config = dict(
    num_hidden_layers=16,
    hidden_size=256,
    num_attention_heads=4,
    vocab_size=2048,
    hidden_act='swiglu',
    norm_eps=1e-05,
    rope_fraction=1.0,
    parallel_block=False,
    init_std_o=0.0,
    init_std_up=0.0281,
    init_std_down=0.0,
    optimizer='adam_variant',
    warmup_steps=310,
    schedule='wsd',
    decay_shape='linear',
)
Each number is 500 + 40 x the weight over its row's rms, rounded and kept within 0 to 999. Layers, rows and columns count from 0. Numbers have three digits each. The size before them is the row's rms in percent of the matrix's.

# layer 11 MLP down (transposed), 704x256, rms 0.0634, rows 107-125, columns 0-255
101:518510417496501422516474553447502477471509480434473495482505562509527471496493458513467496498492459486500503562507576478499388528499430489442478516527548514452530520520528470522499411518495489433506554471541584552534440478495522528482523552489514490522553480511517452506502462457524562548511373477408533483498527475463472554430473484462553564528524465459517460510538421512540488547526522482449516478560456489517461543526574537556524475483494488458539463538542521589458546538533523472423489484544455542436503473452551541504464471473505531538465472500543475480510474592567519562529505490493438518511412544473488479488408518462496509598502524475451497511470479534486522487542564438603549474520486524554493488457480536489447541454508461513469528537536443500544529597525436
102:461466456517514543550490502366456477562435491447489427530457465496535538464490525537566475456536544556522519488472471523461398461537533475409538467520513449509545556456450515461492507525529468516562547495467497533522468485587572527505483511489447517491502536511543439446498458504518538577525438535550548520538494494525479565435500510499484481501493475484540493527549514498510513478526524517538444476459517570555598431527500486476458475557467494446508507527510430497553499427452481519501567558516545571546484501498487458499444555548483444433522513404514522481444522562462521483506529475447468489453537552471467488487582486567457506429546497472482558504550501469492527547522448510420554454413556474491544483468435491549495490478485516533466477548531474510411542533513484
103:468490458452512485531514422433539546515453484492464499478498519450539490478409516496451528504528524508466496417550474477536520548512514532469528553472520472554481416531495566516592573532460538489542506429532483518484537549466445436484504481543568534474492490542485552560542493491545425428421545482440435484496494515456472537444488554480494550511538448493499483473596449551574533552511446498575537472501528466413461515475538454551579474488469522519439576431450563521503497549496504432512390508523492514508529481525546532587491491486515476462458478457565506464428520514455457502523517512493437483553530537584475494498417492478450544410487451405512485436557457495493483544502505510478518505519513537492521472477555521506474496499554523536535526519509508530486551491508528
097:547484492545515528486515469520467580545518539518554532506555485516451482531492482519422463542512462482489484439550539553497495486516495494516500495497425470488498613471475455458508514533591590475554521496433539497437532435531492416445521463580450560507493436501456502500488470523484515500469492513497577541475489481535455453529462536486499451488450497490560499609489462467526545467466491465518489499481535525517522436521466476520456490496475506471536509507540495500571570565511456562559458465484430549496489510463435506511487488489454518501503466611487524451479438505467502519509515515514500390488445476504522586516448522453410484612507505546540425535403454495548492539522431528522479516561551495489525479560555451522476436524569457497461539546511529426529494440498510
098:564496507525466533485559490375477513522478537479503512503511481475493460470513500504479504525496510542527448566363596519514441472559475481498503367472564495519559518474512510524520490557471533544562545472448507505500516489574520539529432485489530480517489504528515509516520471501440570489477506511488456509409479492489554524514461409449531514534491523467528520504436485498445488539538544521546513485482475483512501523528466517494509459480486512520567448494555479434492565529488545394520494526536482535523534533489482409549525534543534509448434443484576454487465421462461457503517430517524485542520515510435453497507432496452523556519494548547450421474491514537531484598468560469480572443443442557477560490485453473494506538412536501529491513471502549548532435575483505
095:572429534556504514494504489506505456416578499537527497505522527413452441424499539510496501511482424501484532512550509538487442504460477460536484478452487568486494536526514478413533525543520485471503479461502549528531539509408458478513470483473480569533499585556471462516504414479568533423481562509519512463486497499480532452499487471550549488475612492500508550503483407499507574429415528453510547496522457550450477487482535549487558474476496517471500491459511510514522458487489485472501460454493480527525479483521588482499444553538467504537477519519515505523552398450535469477434583465593494499503506533518511499411511456510493472492519586582462567542542527484511499530530483497431512419475560453495428474516490540488529509495446484464539553474523586411559543508472533
103:590469439497550480499504471379510517486534621507464438476478579482541480438451472505508512455559505481483437522610504530535391394519512556489438569497475558491523535543509514441513463498487457512585509460572515502432493606452482452530496478477524523566538445457470544458498504493497517483517459494480512527479502465442571488482437501471518479510496508545508521537507492549521519521479525534507505530600523522549564561498525458488467530449517615524452457478416501540430520511526477476516477463533529509481507417438479559503475495501493494419505537511467431421525583494552514516488455498452484576502513487497535495479471467532500502546498500518465548524450547501487484475480455464452488505489493513526524490529513471459433439499450486555573502472494517531491488563531481
101:474487493470526563513475552346533519541405505501501483496516458499500515523571521551452519487483532528519415518513480484466483449503545579461484495526498523519497525528504563417541484582539475524495395482470472439582483451476478510496508524501466541508521553528531526465476487461520497537447496565423505521522488448491528442550454557523499496482503516505472526502553501466494549563562475499562513505446500495498527497606501482550493493466464503478501483442493484459465383556490552521496486472473554449429456497512395538517515522511473449505456498512492510537461444553429506492591556541526481534446533497478571585536513473514513391468440448444587485496543450522489451511472542424532500532494507577530487516517510503478530468528546512558539512542503445473520502462547461
104:518478511535489553445489364526470526533501430457574458474533474526493471539463508500524503504498526511481524546553529486493415466439508496515541485463584474529530412518482494517525518487576486514497544533416468415500493478508464481535515486520497517507558491545560523500507531533513555513449482458502519489422503509490410501497515441534462536585489491498476488431516470575514501498494524449540560552554513484526427590451474533546491447503492493540476482480524388550466485541520512544507552513570504504535525466410581535511481519498472568524511462462513489494472466529467529448452582477501488503560483467561479525515520503461527454392396536515468499477501525542510446546455497440475382517507487510457534537521549465475467550502504558568455542503439496551526484495436562
097:476561514523540442463466493497488453558534486500422609465539443552521531518489513475510480567503511521500457523515499564455546435441494572512465514518490502426467521486494479540447551448490446483482545511504494484447500573543553506419526502455512522471536521478505546489573444545459517457465508458477497512408573518512472523512470509433539494554467508482469447479566452517506473451580485511478460528494496477496551520459434476508432498549529562503517501490537520509470482553529541458529439462483503600433474500532517516508540419514532428480562402439408549539520568534514493579516513563451464458480488494477457495566496592476539483472458591516546538446496459445475475495504454511461512489555500537454535529512540464527558520510575472476505550520497470506539462467507403
098:478559466489525504494491523439484486488437512473461555532483496534448408499474540483472527497502567493482471535456518468456498440520406542429499489526464467482513426469500521455531444491560560497501473532452503554514502502507566472546502492549500482515472522487504494521523475424493494502539492521538500576513515585551553512423441447467479510510504493472518483509554417499605479454461497535505473454566455596525533506435480499468489486489510541576595533502448402453467511482515558438543468499443500454548461509480448448477542505383469506560493501484519503424500468518550549511505451545481461509539500560537444567538494453497470519463485506496553451510515511532485508504471539524488419514482519545580498512519491497567508616435439519551582553554566517493459505559510484
104:561436519525444488496511509516452462439537513572533482464493573528475475496579478559492489468440498574496479514490460456491558563522474517500537524494548517488394476460520543495506516479555482477527455446505469518451480473468456592470546507570497535537542550514567525534476438472525439519554490463498514469486490471437531487477496485533509467413557477564487459514497462503560511543506442480549478524497485568391517528538437390463476445512550508529519477625517499539483502477500481517469466452540408537525509450488496477458493486520490552468544530460487425459436551439532480468436490533519587472462491554453551488455525532522441479498498520493449471501578426492491449505519543532530540514542506498565539565454524505497491513518480447585464509495562492546467504558442558
105:503533458552535461556548461549520549474504514559414502515443485520524553471540471426486474470570505543424439462508556537440502520480527421509523486468537525542415497513484559531477522540496549542504501453489491607477464446460454470508520446453518509517510503545448517494508487546456431459482424475468493501543546448512491488524542451465547424458470516560535517505526500519527530577522480466583497451554484521514471518494517486512500560534517518430494550578484469461500493577534473463448482537564530485580489437460486448469494530511534457455501468502528514471479569483418500525463530522465433515531439519558480571464417507481514420467578431501509547500512476603479484514604530498446421535438541491507528507437513562442502503495562485498485483479516497535485524536457483
103:485504481448525482388484573534428534595502501532483474503461416464444512545439468517443450455511564496493468472572531538454468465485475483505487452492530463561487498576518452503521484451555439525523514551508501469488481554499490445518497505519457524540549487448540498552519489539462466429513468494462559487563498523504530428555527465476546476525478452502542485582432547539445524521495491488511527508550602525530496476517470535530559419509446538527511512520573541575476461456486454592557524512530471500441519495437461518509551559485552533463503517496483444593477470538548459423510482534477505488465491544545419442513476463551477533517478494437545559501558471520445506525512525488473415486512564515491515565488514531460489538423498450461483455562527557501490428510448464
103:537552463475456470567548502554523498546582523522541451525570476416587489554484513473448511538477454510554557492531487448532467496517565461445574424577513498566440520392546462513509440541456499432508503454480427552512509500588496539505515483465489492512453459499460509467499509541536498470504525503388471484474482537496470489493509469504520525560470451537545543523464436486560528512465487527544484487501528556520472497485523438545499478479521518505507557498526504517502465513541460517570496515470470454509534480564434497499459410534523460518491483466504472543562463536424417523519504510485571491537457483512446481528484514487390482482480537488527566471400486489511555429538539497505416465517498435511451544550526487532449476561483500400501453543512584546478508511489546
102:503555525493487493440465454403468450537515542499483538482523541518562499515506518558487498536485497474478550479644456493533479515538490529567437447508520461531463539534554503462516500440467466560418496496516520486475446520505490498498483539505508552490526587484512456502674523512503543577464520459454489527447492470488559546499500487533552489484469421485490501451447488505452479457448447521522523419459556538477466531484515511519494442508479576551485491458515494562556469461492501490562515508523512543531453540486479485537420582498504436523562506577532410530526433495488454498442477508487525581546464546514444492454557549504519495445429449482494484509474543496540549524404514447517504490526489483592547479490480449516475509468414489490439467496448515544513517525503514
102:462516525486484501505547522579598479458568457428578404513439474430509489536500485506511551507498544512503506485525492513458445504579580456438502479564471571434522497411477501551501475463535544507507461470441512478441430518523483522543477586519546463506503505412549436496517523523492484535462461441528489491475520446580514411449452527509532555542504573464480497526455474458524547567487439459470492538439518556554481546504500522495424521542484550467528483496563521464505467486468575428471522501563505460482498567464452528535523513541503473487528480506487499535487469568420529495483465460432404559497501475475527522517470510521417457493533497550594463459476492504500468464489486536453453525478620511549511542494483530504514476541511484545490499542467524535486507559531478
100:535426415591453518526470552484510475553429465470532556496477520540510485532478520548432467520476454540552461503471577555566620489506560505477542492440536461476514468502495506520491488481491453491481435480496467502547467483451523534490514521520449460529513451487461562539583514497513506568483478547472433617513541470505561458519532462379466539533431458487554456483537523472543553575500456486542456503461418423472504548552505503456525539481528498470481495532493551494566478547546519522527456450465481523488558470555462558503552494548522497512429475487532454505507452527544421491489504497476463515499479558575498494457499527460472463440504486504485478524562553492537503479570595498486489479499497509466403469447497507443563508481490499398503499509567495473451512523470491
099:474494580477483506613509570523535494422544481494490531559518500475518524489440449462561569481523528487519486494496520520527393467507457503425474516510532475510516530507546481520455467519506507452484514480515510522452547535480483455536499515493475519492475442525535462474539574518511542463517477461528456532469481474475481540541499535467481500541456528497493594533505553494489454458482439524481527528503500477461538469518552541473452552451505514474551473545524510438512499532526487516448488552507474489625481471519486528583446498511531544524493542522592438492439469531494439435588529481423413543389489503502474585551474482585500536434523429549445525452459494580512459565488487549529523427462488454466498423488449464520455541538500441489432539426573500515487470496480552
# layer 11 MLP gate, 704x256, rms 0.0671, rows 108-125, columns 0-255
099:462525442484522430449499470527517448474535531545581437544478553402559520495451505523543453437517517508401562466450452475431500507457471525536503462526457554464486473533593479473518488523440456451514499540545524459542530513490500496579588501500431566570500498521608544496528520516518534582495484418563497485477531550463475506473511499475512518493512524480493531479451426506540514519412504503486457496482559531473541447520510557486527441467512511540469468449544422532565488549482507532475511474427491494508520545520510516483504536462454566545520595513445581540524458481512498503480479503484557478529486485485473509440517517545487414536540598521506470454560540521535523524485490444544465514566485510437528447560475477428520447511516425501533484548534486434560523500501496
103:525491511480546525569494447503476505535521443461558456495402534511476519462428511510442525487518530479526512494471528484498574549489555501496572481477537536430496548479445489497485547544520480478444441522555530544501499483483463447542467599484539552492569553527500534578483535518498471549523592479471543435553450436435449485518465425451478508540491503473470545495507495519488497485544490491616446519444511503544419500530527559531426438534491464522437473495517474454504564472477453452507474470482501505482505534458484553529466511503450523518465511521527550572461489430485549506510595421491452544570509444545507483497456562544553480471473524493476500511570491510404524518483493494457420505575479463476426544568466475434501475509528494596463498526578509481501493564516478
094:502482493492516507502520492475576493453484426489526508491569459453511509517494455551549471469502538490485440502541472499530480540518485521561421516518558534582518480515512481535441574554538478544498465479510517408496533489565435506473506511535485477537461482491478461529493463477527579499466503489553532473479489509427477522490452495481450530479489515423481518458449512431455512484408487444434486520543506436537498592488517521550546539429543510452529524482550501507504473551406509509532593451500471467529571525499461491443549473554489488489550488480492545509562398547495576496485508511461501485535458566512514572496497570487481470532566467492395474451549605431529526532416482507576487484475498416502569543496505466480566444500567462543544518511540491493457533447506570
097:544487519551583544510512392504477516491539537510444534540486489417494545494541454525469552541481525559454457405535448561513535527575564466560461468499494458514529534521565515505532452460473526428513541547481425560536533558546446522496506579507502557415516517546494567477576474489443467487493487472549455484495453555494459526495476495516442500462558491448525488512487428536512467463482530470537446508472452446478554507512532465489465463453500522460501525455459529446556491574521470465520540505493479540526451482435492569456446468540491478420506516505525518459508476468441527489492478418459555480514479522476540491506556423504451470560433597572447492529474478571539429470494506448535487478511526462519529507531468515521524450451581550505513451418535513539534505544527487
098:485527554554500455457407435529530377471509512533504538490436549497513468490489427513466546490545449435470496468506469499458480495552520516529484459499493500522547557541478483426486532548515587527464525500560515509510432501511603507518424499507488492583489452484542474520484524463508453461461503498520488553523521515515524481568580526535537536444504488524481550442595478465542456444479456438495487545522498463485489533491435503563482508515547477526403524501522488474455501490470410575558535453476511537530472467477545549439511540498445514565523555508443434511605530436467520489471569495499488507579458454467562487538515424474440470491517542533492501490544526534413502458520502511585544552567477507496476424524489500565513507522525435549498483481515497492544511476487565
102:488584448536470492547510460532565488507470492484532569476477535499472529523436558540460521486465600494466476484521502499510507525405467486469506552504543551476460449486525549589462509509567535552484439426516532492501449474480550550521412518508483539493527507522499450555492508518516499471467510481493542514512530428486451534547541550530429502469453484524468488449521470523483488475440510501570491524468532509519506529556566541553492437494517518517505529500475504448558424511483485477480454509490506551409522511447585382447488500454394531502502568532473480519536549479508452558554522534490430499538483506439448525429499475520583404499469577609431468474551550518542422499460477515512477520556527499461418522492455502540561513460462523532463542514501500532496475512523454
103:510596516502560552502492499507442512460443449471518511577553569503473503409505547497459484483437532479456481518464440473489547572524406532452527489502507506537535402485561548489517487548429464530454521424537498544523449424524544424566544420486527520518571471482461478500441517516557516526504532490499529488428501438471467457522491525504496499534473492558510499500423421556496552538538527469520530480453532506543453478492508485464523507503549479413460497500517504519547538584545537468456497463453563445467483542519583545485488492551542467597531534522587500490537521478502520460482473521481522491516512471523447516434510433495414540506441552525448517492485494489533503531479469529500534555539492430545518463493503494458384454487493486529579471513523579512563495537493479
099:573560458539443548538487506493595600424505482516475537508472438443416521491505520410497509516461475481488425550550479549499510463547539533437614531514546475501498480520447468464460477538484559461536513494462526485549531530587466491521571519556472548532481511484509468475519594525520441473453504505534556398542454478515497462460485415464524491520506529462534563479464505437436571534548468533434597483470570511507524477499489521479472512501488490468472490441511473473490514493473495501486485511508515522509478525499519436513511450539503556530549538527529500515469472504547580484386424495430525505429579551461512515501468490459463498612511519514471478494467506466498451487541459426494508450543542473449473506538487431541495512561483529517558483480457470476547508530458494
094:481411496548451554414458480546502465559465492554515467488491505528452495491541457448563450498509501513465532519526470522471531541493487541467458454504433498470470468474519541489519518487489493457457387529460532459532585535507418529464499492485516504595483461492442549476540492501482509480425553516560487473545525559525528453628434451518520461540495582487552495482583521508530523496490452480477462554489526418459471494559525478463466470534508413515533447524450469499414474523545544576511458462527498486506517498505529488552496487419540441524548481547515526517531500533489519504514498536485483411486530520400474522462508544514451487528500530552471578465446579454550545538509525457485467479491425486533540582527619518521506534576507502500503480494456486458523449514522479
098:482521468462509529493496532507540429470475472498528487536483405525478541496500464453495490474509461433473465502479505453517531485517423499560579421538599424517567477529507470474432502523507553548465473521456511523544539535543475496574516493500430508494515509549539551522464452461495595462511515494515568506458408592498549511517550454497451491541453555516531627508460508545494466496513507488472502502452475470515551513514374464489408442468500502497472430524470558512546475501503405493503514428513513536455493470509530607519469486492545526473516520472519514480525440463479486552518486515532550491505450618469514570548540466564486564498542429571523503485504485468542413501487440536546522478501482502484467548597535478501487497458472474539459531493468497516531510521492539
105:439459459528530481483474490535528488460592491523523555515516496453476417468484468479486470502473468516522543450465510550573508526557576492521505468484493512524471551479465389502535464482456477524488489600463462443507521548497519494518466458513545572390499499571543533543569470541518524457489474500527475531529535534511507432441531525508532518510536572549567520414465437544573511528443468515517505559459487464497480549538550477500477486505425522486484461434513522477532433446512429455540579446499493559455418558513478464539495538510472474483555507489561504485535477435575583413505567484563533478510479452473466569483481517499486518569511471473481551487458509523473484470479528491582502506544424441475504520450478531502578517545575517465493525417508525558492480530497505
104:466531502528541494512548475500496539487396543499556513495511514499521496456498508496430542510536469475452454454428547418482539511527437489557548495540474458518526454545554451561516506484527470561523498485396465464514456465377499501495543528389492531467512518526428497519551532577486517503492537509481543505502475478454478506501506481485536517447496488495476422557504528535516544500483471468491520576569526505556459503543482519506552473532477488538519523567442536444527508521510522546521484547526530563493513518503558489516497480497430498532534525474551513547469434484501495488408528567511504474523514441516457492363494510526528538495561420492507580454406589534514535568501494506471487504515494479465419568431574503423522386498486447458471431476512504516504536539498493
101:484466396528439473500498500539507450521561537483472540518507507586472544433500508505516535554517504525441535473483413537501432482488510510494489441558541488512537551548524526474462517480434522528483584479533511415493546523505453521534462478470488455523520527548563415529562499537570495427495530509539430447541497550534547508545605527441506486526495527504528552502519465466467568485553513520472560470444540496499489486494587468472475454455419503506513445494420498516516507487578495490505420489536481522564488540564498460459523505547478435536517587513531470498504497497465451491445548448557497474427514562446468528474542467524499433538497560544501567481531487469556465445445505529470467493502503484470501483532487549506472511548405520507529499516468470476438641557502495
103:518476497480519529471546468515549491512480498494509482482530517551571508542539614506473498469431589511492504506471491520413428538473498520493575546481539482483554467519465487469525462487564477449436503540568436466560454528473461492475467583483552511549496452534462506524493518519585479483503549494520508532493519474456460502503513512554423508598502463375404511537466504506459584575527413503415528486482523482526524429531487535490553505551487487562499513495484462444528541495510520513530493565508560624532505454534517551496475503583523460548531532507494535491486551473449441477457459545466488469452441529476490497463471479480455503548538497466448453483407538553473514544551502479493403397486578496494508556461484523464466509488483499485517502540491502453460496480523528
099:483467468549477552527519522534503457423515527492487534446501513416507566492524421527510485494513472501395576522492414480477510496479462526587512437532489497493520502491494543475492563549458498502532474480536532462509561586505522455405521539496513454447497460492541494498487515494473516475428530482476487586504527496496491501510461489596508499578493487436442559553483555561413470425534498495494447538472428454484479493493467552474494552393539483509479485504512546452479492478470495580529491553460531534458480523511538545516530553500571563532555548543524551531502463530447553492441456422481545531501480589598458507431535555572463433530450482503478495439502553487479530497504483463583489537510469451466459473530493522529513516517554503438463564484501461493475529550441482
102:525539448431552525481465475501533521423520444507515576538583540427516524543507501474511532451465498538474540496520467484523467525520478551411428503541476518513511450489493543444560397556504446468485498485525490480478531458477581466513467457458555496497461491556513521479577444518490490523520555478482534446488506488469499454532537546530498525487561492507522569482476478460472555479469545474422505454528547524448492467566529550545486534502508490500485467546474479523517500548447533518504490509479518445480534532497545433468473564536498588597414542489465503477495519518581518480482514581498572453522540563476491490460544472450527488519497653557436537488449516468502396476467493459484485524533442489445469431519476489485540519543487451495422490472561493582503408509485486
099:482488462508500547538452516548523510454505506513467475645538487529441552491567525473496465498443548510543493415537483487533489482459478584455527449459500536456443509567457505477465550518503449585467536512471509522400486572502477506485529553534507539505523482501493528580479520558500511572524479544548559515522440535467520493480446527494445453498537451603531555406525466518504535511480480543523553559537501450493511508418479498481511413527465453553472482483511427448509487470557497584493475516552463530501459533517517551489475482553522485473482509532414481550497488451443498510506490446436431515521460443457545459516522467466469579472454537533509445528465406472474403494478467532547523568524478490542507512512506554474572499557584470554490482499475485546511494463507484
099:522525482502476507496490483505515474539512483439418493518512452555476559516533531443563486508502475589480558531496436539471551512479568487504499485491491509489441486441504500477512563495508463499509402496508531517460492543539519460492535459506525520486514503486505510487572491473545475490477594419502494483586476537422470553529560459463534506532514470512465481510503510545556597527544511484467481538487548478394495449537513534496604502521484454502437476459486539593531463565530500468501416523453468455393543469473482472434431564538523514506539538457487516466528465569534474506491479467529491499573550498530590417456484536579480518485522545477519507475514467385521491540374529522515623511517496520446505435505475543466468506457494482493454475483504530432492526505475500
# layer 11 MLP up, 704x256, rms 0.0671, rows 108-125, columns 0-255
101:503448497478449514533458515544483472490489517496552415459425487472577521428466492546612440491545463434480552469489499481444523506492513474580562501501509568430508467483519501525466503444510515439459460516492431416509445485515463482526503517515436532533504459483596507464570519497430491504490502456509467503486533484479417475520488532419546430471551492540470491511561472476546553421433527491480523490522492533552525499545478476512543481519497554582537490526444463474489533508511480457506470537437566504456521475477448420553481524502525503448479594484472463469511534507428425536475461458466523536476517509480474562524547530516484429566468501430558518520540554548496577530521465522540481536524463583476546557496433497521473493550528505469499500555544564455487477442450419
103:471491521475527472503479505489484494495552539533433438501538535529558427481574511518545458448512541508538525540452611521413492424530528464546495497518473427436499510453507498594527490530489473529505536523480522589457445486514534521479446545450499465528468490515616565528513519459520482478528436531500464506424447475468489510486459505450458523563511528524568488486517578509399463520495582443522548494521548491441557490484466533445472556508448499467560444483492564548540420536485526480456503497448527486494441559527517495463501492523495553525568553499509552446521520500518491445573532469459532511505482500572520453543493436542516538564477504544457516485525578449522585475454470488398486509525469480489481564553492440526550466539469460477499431495533547518452500480512467
094:473488462520595547428485569536486490510491483516442427541500535425557544542513547503550472519468487488550541518486481503463513572536439467543524523556484447542497495490506498541509506479492476561456443510469421530566528462549528469504534527420509565469525535476480471450534449488457478486585454488437538497447475481458601539538535503543554497520544441559461472432522473548518495530473547521491517522526530495458430490519463542498468466515486524554496489491490530483465497510493475452494483580578501539482471493498487551551479479425599432498528573430461482571559501527446432566468509466478530506468516469418459454484496463595519477558473515493544487536478517547505488542497536516555413466455426494488422516426514446499459491482551437518519436538519557479517536557507496
097:469570537456486505514504536491536512527505496505470470500487523529492493510500501535524469484457519535475502459491458530561444483549570548495455502466631485489507492548462455488477458467450480435466441490459535521372539479570462479513447565565549411463510494476505495507553528516578553550460491501540559557470487504460443439443500496534455484478505498480540465499454475490547510582542499490567448527527489417505475479490534507524434497501493509509450408599565480459517413482444496539519525531544530407466492514483467555534532454527503440545530447546514533443544592448553555532562447468518493515561497495513534520528524501451529532542445494576564451429534537533489505517515495468503534439454480538506420460486508479491520508503483528558546498472492465523511513457410443
096:585541502517497526542530491440575504489454499543468523512502484542567509501366543532543508490471463493501488436453578601524513511497504468471536483498532413464509458409483520472503475539565532462512488549518504521547510466510536496515532498472564536554483524489538441487503470487514544508448504492471486520463474454475459452506513554545525472517536499495532477581533467456526466508512458494462460433497425471601512478488575511460531531577547516549548511526508499533448497495485480494411439514487444446484513495490487583443482506490413554526489413519565400488508539486501416481499535517439535531496516543503521441482556540459495476492484473516541542556435520473525526484495522461534568514541463505501493491439470451548460469479499541577498502406437592517477517425543422
105:563496482533488422476438426534529482492535521541496520505495460558474533503550522504480542514558540485520476429493516485453484434525499487495527523485563498504467481511464500524460408500558500468535473462501534518496446552531509591543430457524568482498516516477530485489528544482530518485414508508498412524494516409439484464532542489497504412521557483438553489515606498577528477493491495408491587566467567512519526497517461534531485450514489515517533569511462521506397500546487456405559475530545566514505471480438498513462543462496501559456481524501462475501478528517469546494477482504484479585557511609481530531532500495441492550426443448499493570487527450574499439512478522510445493479488567459501454500443526532453527509536424423503504558518452449467442490543494561
103:491451534477470530603454521492515494482458468477529516488479548419575510444528458404496521474486479570517535490544475400422516514530439487478524450472547467565521544469490537498443444559410481581512478550547517568479471468481527481447482516474516512442575564517504483488517535521557503515495504467491514463472503453528503568547533524522457555539454460539521544480462560541506511473547486484458511527504508505541459518508481471401452498477516473546448513479452540507547438528428544433526464498491491440484495513470469517497466541528525485509480532552602476492485545506460582539536580519490456531448592551545550585482519482552516538459479495465485526474497435490459447428434463535478493510524483432577482488515453545476508493414576410510495539461464503496472461512512523
105:528447513465488509486484489562570463523511540582479480474546474490557559529488506573483511492489520491466494511500553510450484513527462550533540546464563521522441486405491495507506482515482527485530503467477512567526467503528453509581511526446460460556521453500437465471536495489462496490520511509512421478472484549463483495485460504482563500461587538445501498513483553362626522453527493564549503555498567471469542479468528482471451462443465510548501464483528527496461563486497522529472505508503467463550538570505503444504587473521523479506534487430432504496427547550471474500549560479555473577491604518455512593517518471448474513479448547489433530478463559476518529463501556456450458426467467431520495536480497563405515487454528499571514512547530577509514517504490413
096:524494544502482508485416447517531496514400452474536458563555449483481503525528553466515542611521500502519457388492513451564489469460502504564450518511532418526485506539504455572417462479515525512474487512524402563417514463540530529508434545461513534528541398493519530491505535519519592522447496481499469461489453588459556483590494523499409539504504553504468539592528570508544518504487497500495442504471495552508536518529473480404498473537523483546515462480526511450539541493491520494517561552531477509492498463425513551526530477471460517506549476428529565483541553521399515482475492487443457505497543494457452595516493503430520463541572514485468515517488519548451508489485387532484550511503513508448509442510456501490481477474537532513492535467467496519475444527531476
098:507526543411495521467488448555455479478525504561414508530476533479456495517574502517497486476401527545498524494494449473532525491460476504478455493459500495527552502532481502565486454448494509444497480521526572512565506547506461567537533546492500590445530498524429490470475472445527576494502530533482521471442419496478485534591542461466540554506489546532478546547474516449425501442486511503526557518496489515502496520540467463511543427534485454508391479528505419527539528511481500491441541433561502553411528533499533533504442489487540484453537526515549513456469500519476452522546452496411548471462471543501518418524486440545528483616539532450542520509538549433553501480509458582537503479486503480448502432504456475474487503475529399423555505458461525536541463522453575
104:531456441465470461484533528522542486515498520446452563497507522557517434523526554492491466479507564475549495497547505489455477375474563408439567452505461463505527463548513510465465482466500500490548488483545535535473525578520493523519528491432476501521511540499463574502463480540503510501539487564467523576540539544522544511512562596459492493493518458503520494550546568530507481488478496472467560565486465522504467497513474508472506453460441514437461463459449598434457508481555407473576488496499481500435506472479595459514476490472542448420508514569539478403467518468481453582509514530579494446504441468535490492552471530545508498466505433540503532520486434537478450459527485553572487430579514495433428492464457533504462543503539497471481490530479515479458521409474554
105:529526522468562488451496549463449530525500460502533560498492510404487477542503518494488462471469544468511537552559553546496472457477485516525574585506545402504505503478516458544458550520520480481471562517495583476516461546466535507476506496494505473484484526443470563440448473460505485498451445510460420539559573492541488498524492487518461454418512469519504474483479498444517521489574437519521458596521482478551467516451498530430500484389540522483519500471500560438562509480468573489539519452450495506529476581520532550464526499392515556571469504543498499489517520465469484509536498600501615453502549532502536526471495490513423594503490388512511479533467436514496523501448448471537551462422531479515462522539516430489455463528521528513474463476491528512508583500517436
101:606522464492514487505443478446541507481456452519452487521487539473521444425464482473533565479532544505500494449510505501491498569488488495568570529521493492493473519469448454527545460406456534532473488572529538507446503462500514570530534513510524533500544496490608443518540502492444525471460481455543586495554490484503513504514537490522583441514510479492539473458521504521536520610528467519481415539445513418537509519546570389564429479414459472464495537575390512498513458539475524562498490531467507530475456573435542477526504457507483394571488459520492595519508518542501495485483506439549471457526434494467518532543522507503514528453465487389452483574522529472488527500514414513514518496454495493493518428551484480478479507499505561522469489494490526506503473446503481
100:500480462510496527520399508563461468517430467497554481485442473490477479546511502475556487526496463490574465573456505531503482545514523472558499490541531556545490487530574490447517479557549468511510499490492494492498543528436494508574556444499516431514495552463475514420468454500568459444483518449476548450485451467547558576450522419549484595562478489515562482445467505426567563448410451513458459532447463500506537506522509454547555453498522501518499488548452554463626468499476469523558476489507510490465515572481504512567477525475442539473520433503527427520479525502458490541444469527513503542503561556561529552482532488466482576515489535487446504476470473408491477531520505458536513430447482547524499522469533439506565446473566509486535494490515579435508437499540510
099:507508563481497499493473419544474489500484493501499466532489516512493530586547470527459460555512520498508480454492517502557571473552516521538460485468456443477496484499508478479543439485535522463427518471485564548489532512512376474429499517481476497496519492537487470489463505491509522491495423555434513416483511499509544467486502438526478484535518495451454529554458578428488553523474459551489446401475506510495431498493563543456529484525550528542527545554452497470494498558498452609436537562490511474514463433522535515475487551508398431480513418508519590485463484467523539488510509442591448561549536533603498492462513517574516560531521474486541537521515488442495519563576480467473498501451507456486436558530502551530516499459516563399496429548511557485502452509557532
104:632447472555531509481532491503479514539518460500480535506471463453599490488501505498476495459490471485528516522456484520507502535462567467440472502536537534459521513461498488518476462476492498469482560510480489444565453495536522458499498453472581515511481509483491529523562502386477475530481513513595531515495464390508558556538461517421485524442534575485484416475481445565459436466546519611468513481483494502504531451509494449438477519507527526537490564462401551498505573557533533446525516444514576494491517517441468510458427506481491526546551489573565547527460509524513511532440530508579510476481564511438548491473483452471511482474423540442444546501452400433437530498530521501467478436540538495510537497468489535471483478508530464537495557514556451538498539543465453
099:521501523419493475475441510509495510534497517434530462501505504501555474510450519486514499463554534518529505515504543520568479540513425503535413518481609590519466496502568404440506444519558506464515519445535465484444577484538508502485515489473582448516451428477517495515448459483482471435460460436485470426472471534532442492449460534519533495551524496495485663439488482518458492528497541505555503529500497504476442511512484537472480507496497507507555555526468403490451525517458519453537513453557522572539442561499503440590419571510456459457446523488476493463566562528501573546451494478565567462461519538468484550506479417581505514534490550451446507504528506528501443527475494469508523491505480519524493476537544444476488535562501499436470567519502477517483551531470525
101:493511445492543472430526456475463552526540502500534490446487470476518536512557459554511543560513507510484449420541525557504507574434496522538581523561539439532492535509483501525474522449577458483504540517553578502494530448519486501428524464533472439523447414487474522492503440512429527572450485541575530499566447433552417606501410511447531487459450447482523495487513509455519475498524500421495475513498510495499529464510494463436594464569517517494513523491509504463496549536450497504584492500528591517491547502454436460487550471451467564514493477416488431478483508487583480525447491482537517489563489514452506526506531500462541474567507565488506583534454540506412519494473536466467542555478458523490525555438506504518532507503482453465478423571478474530549512453532493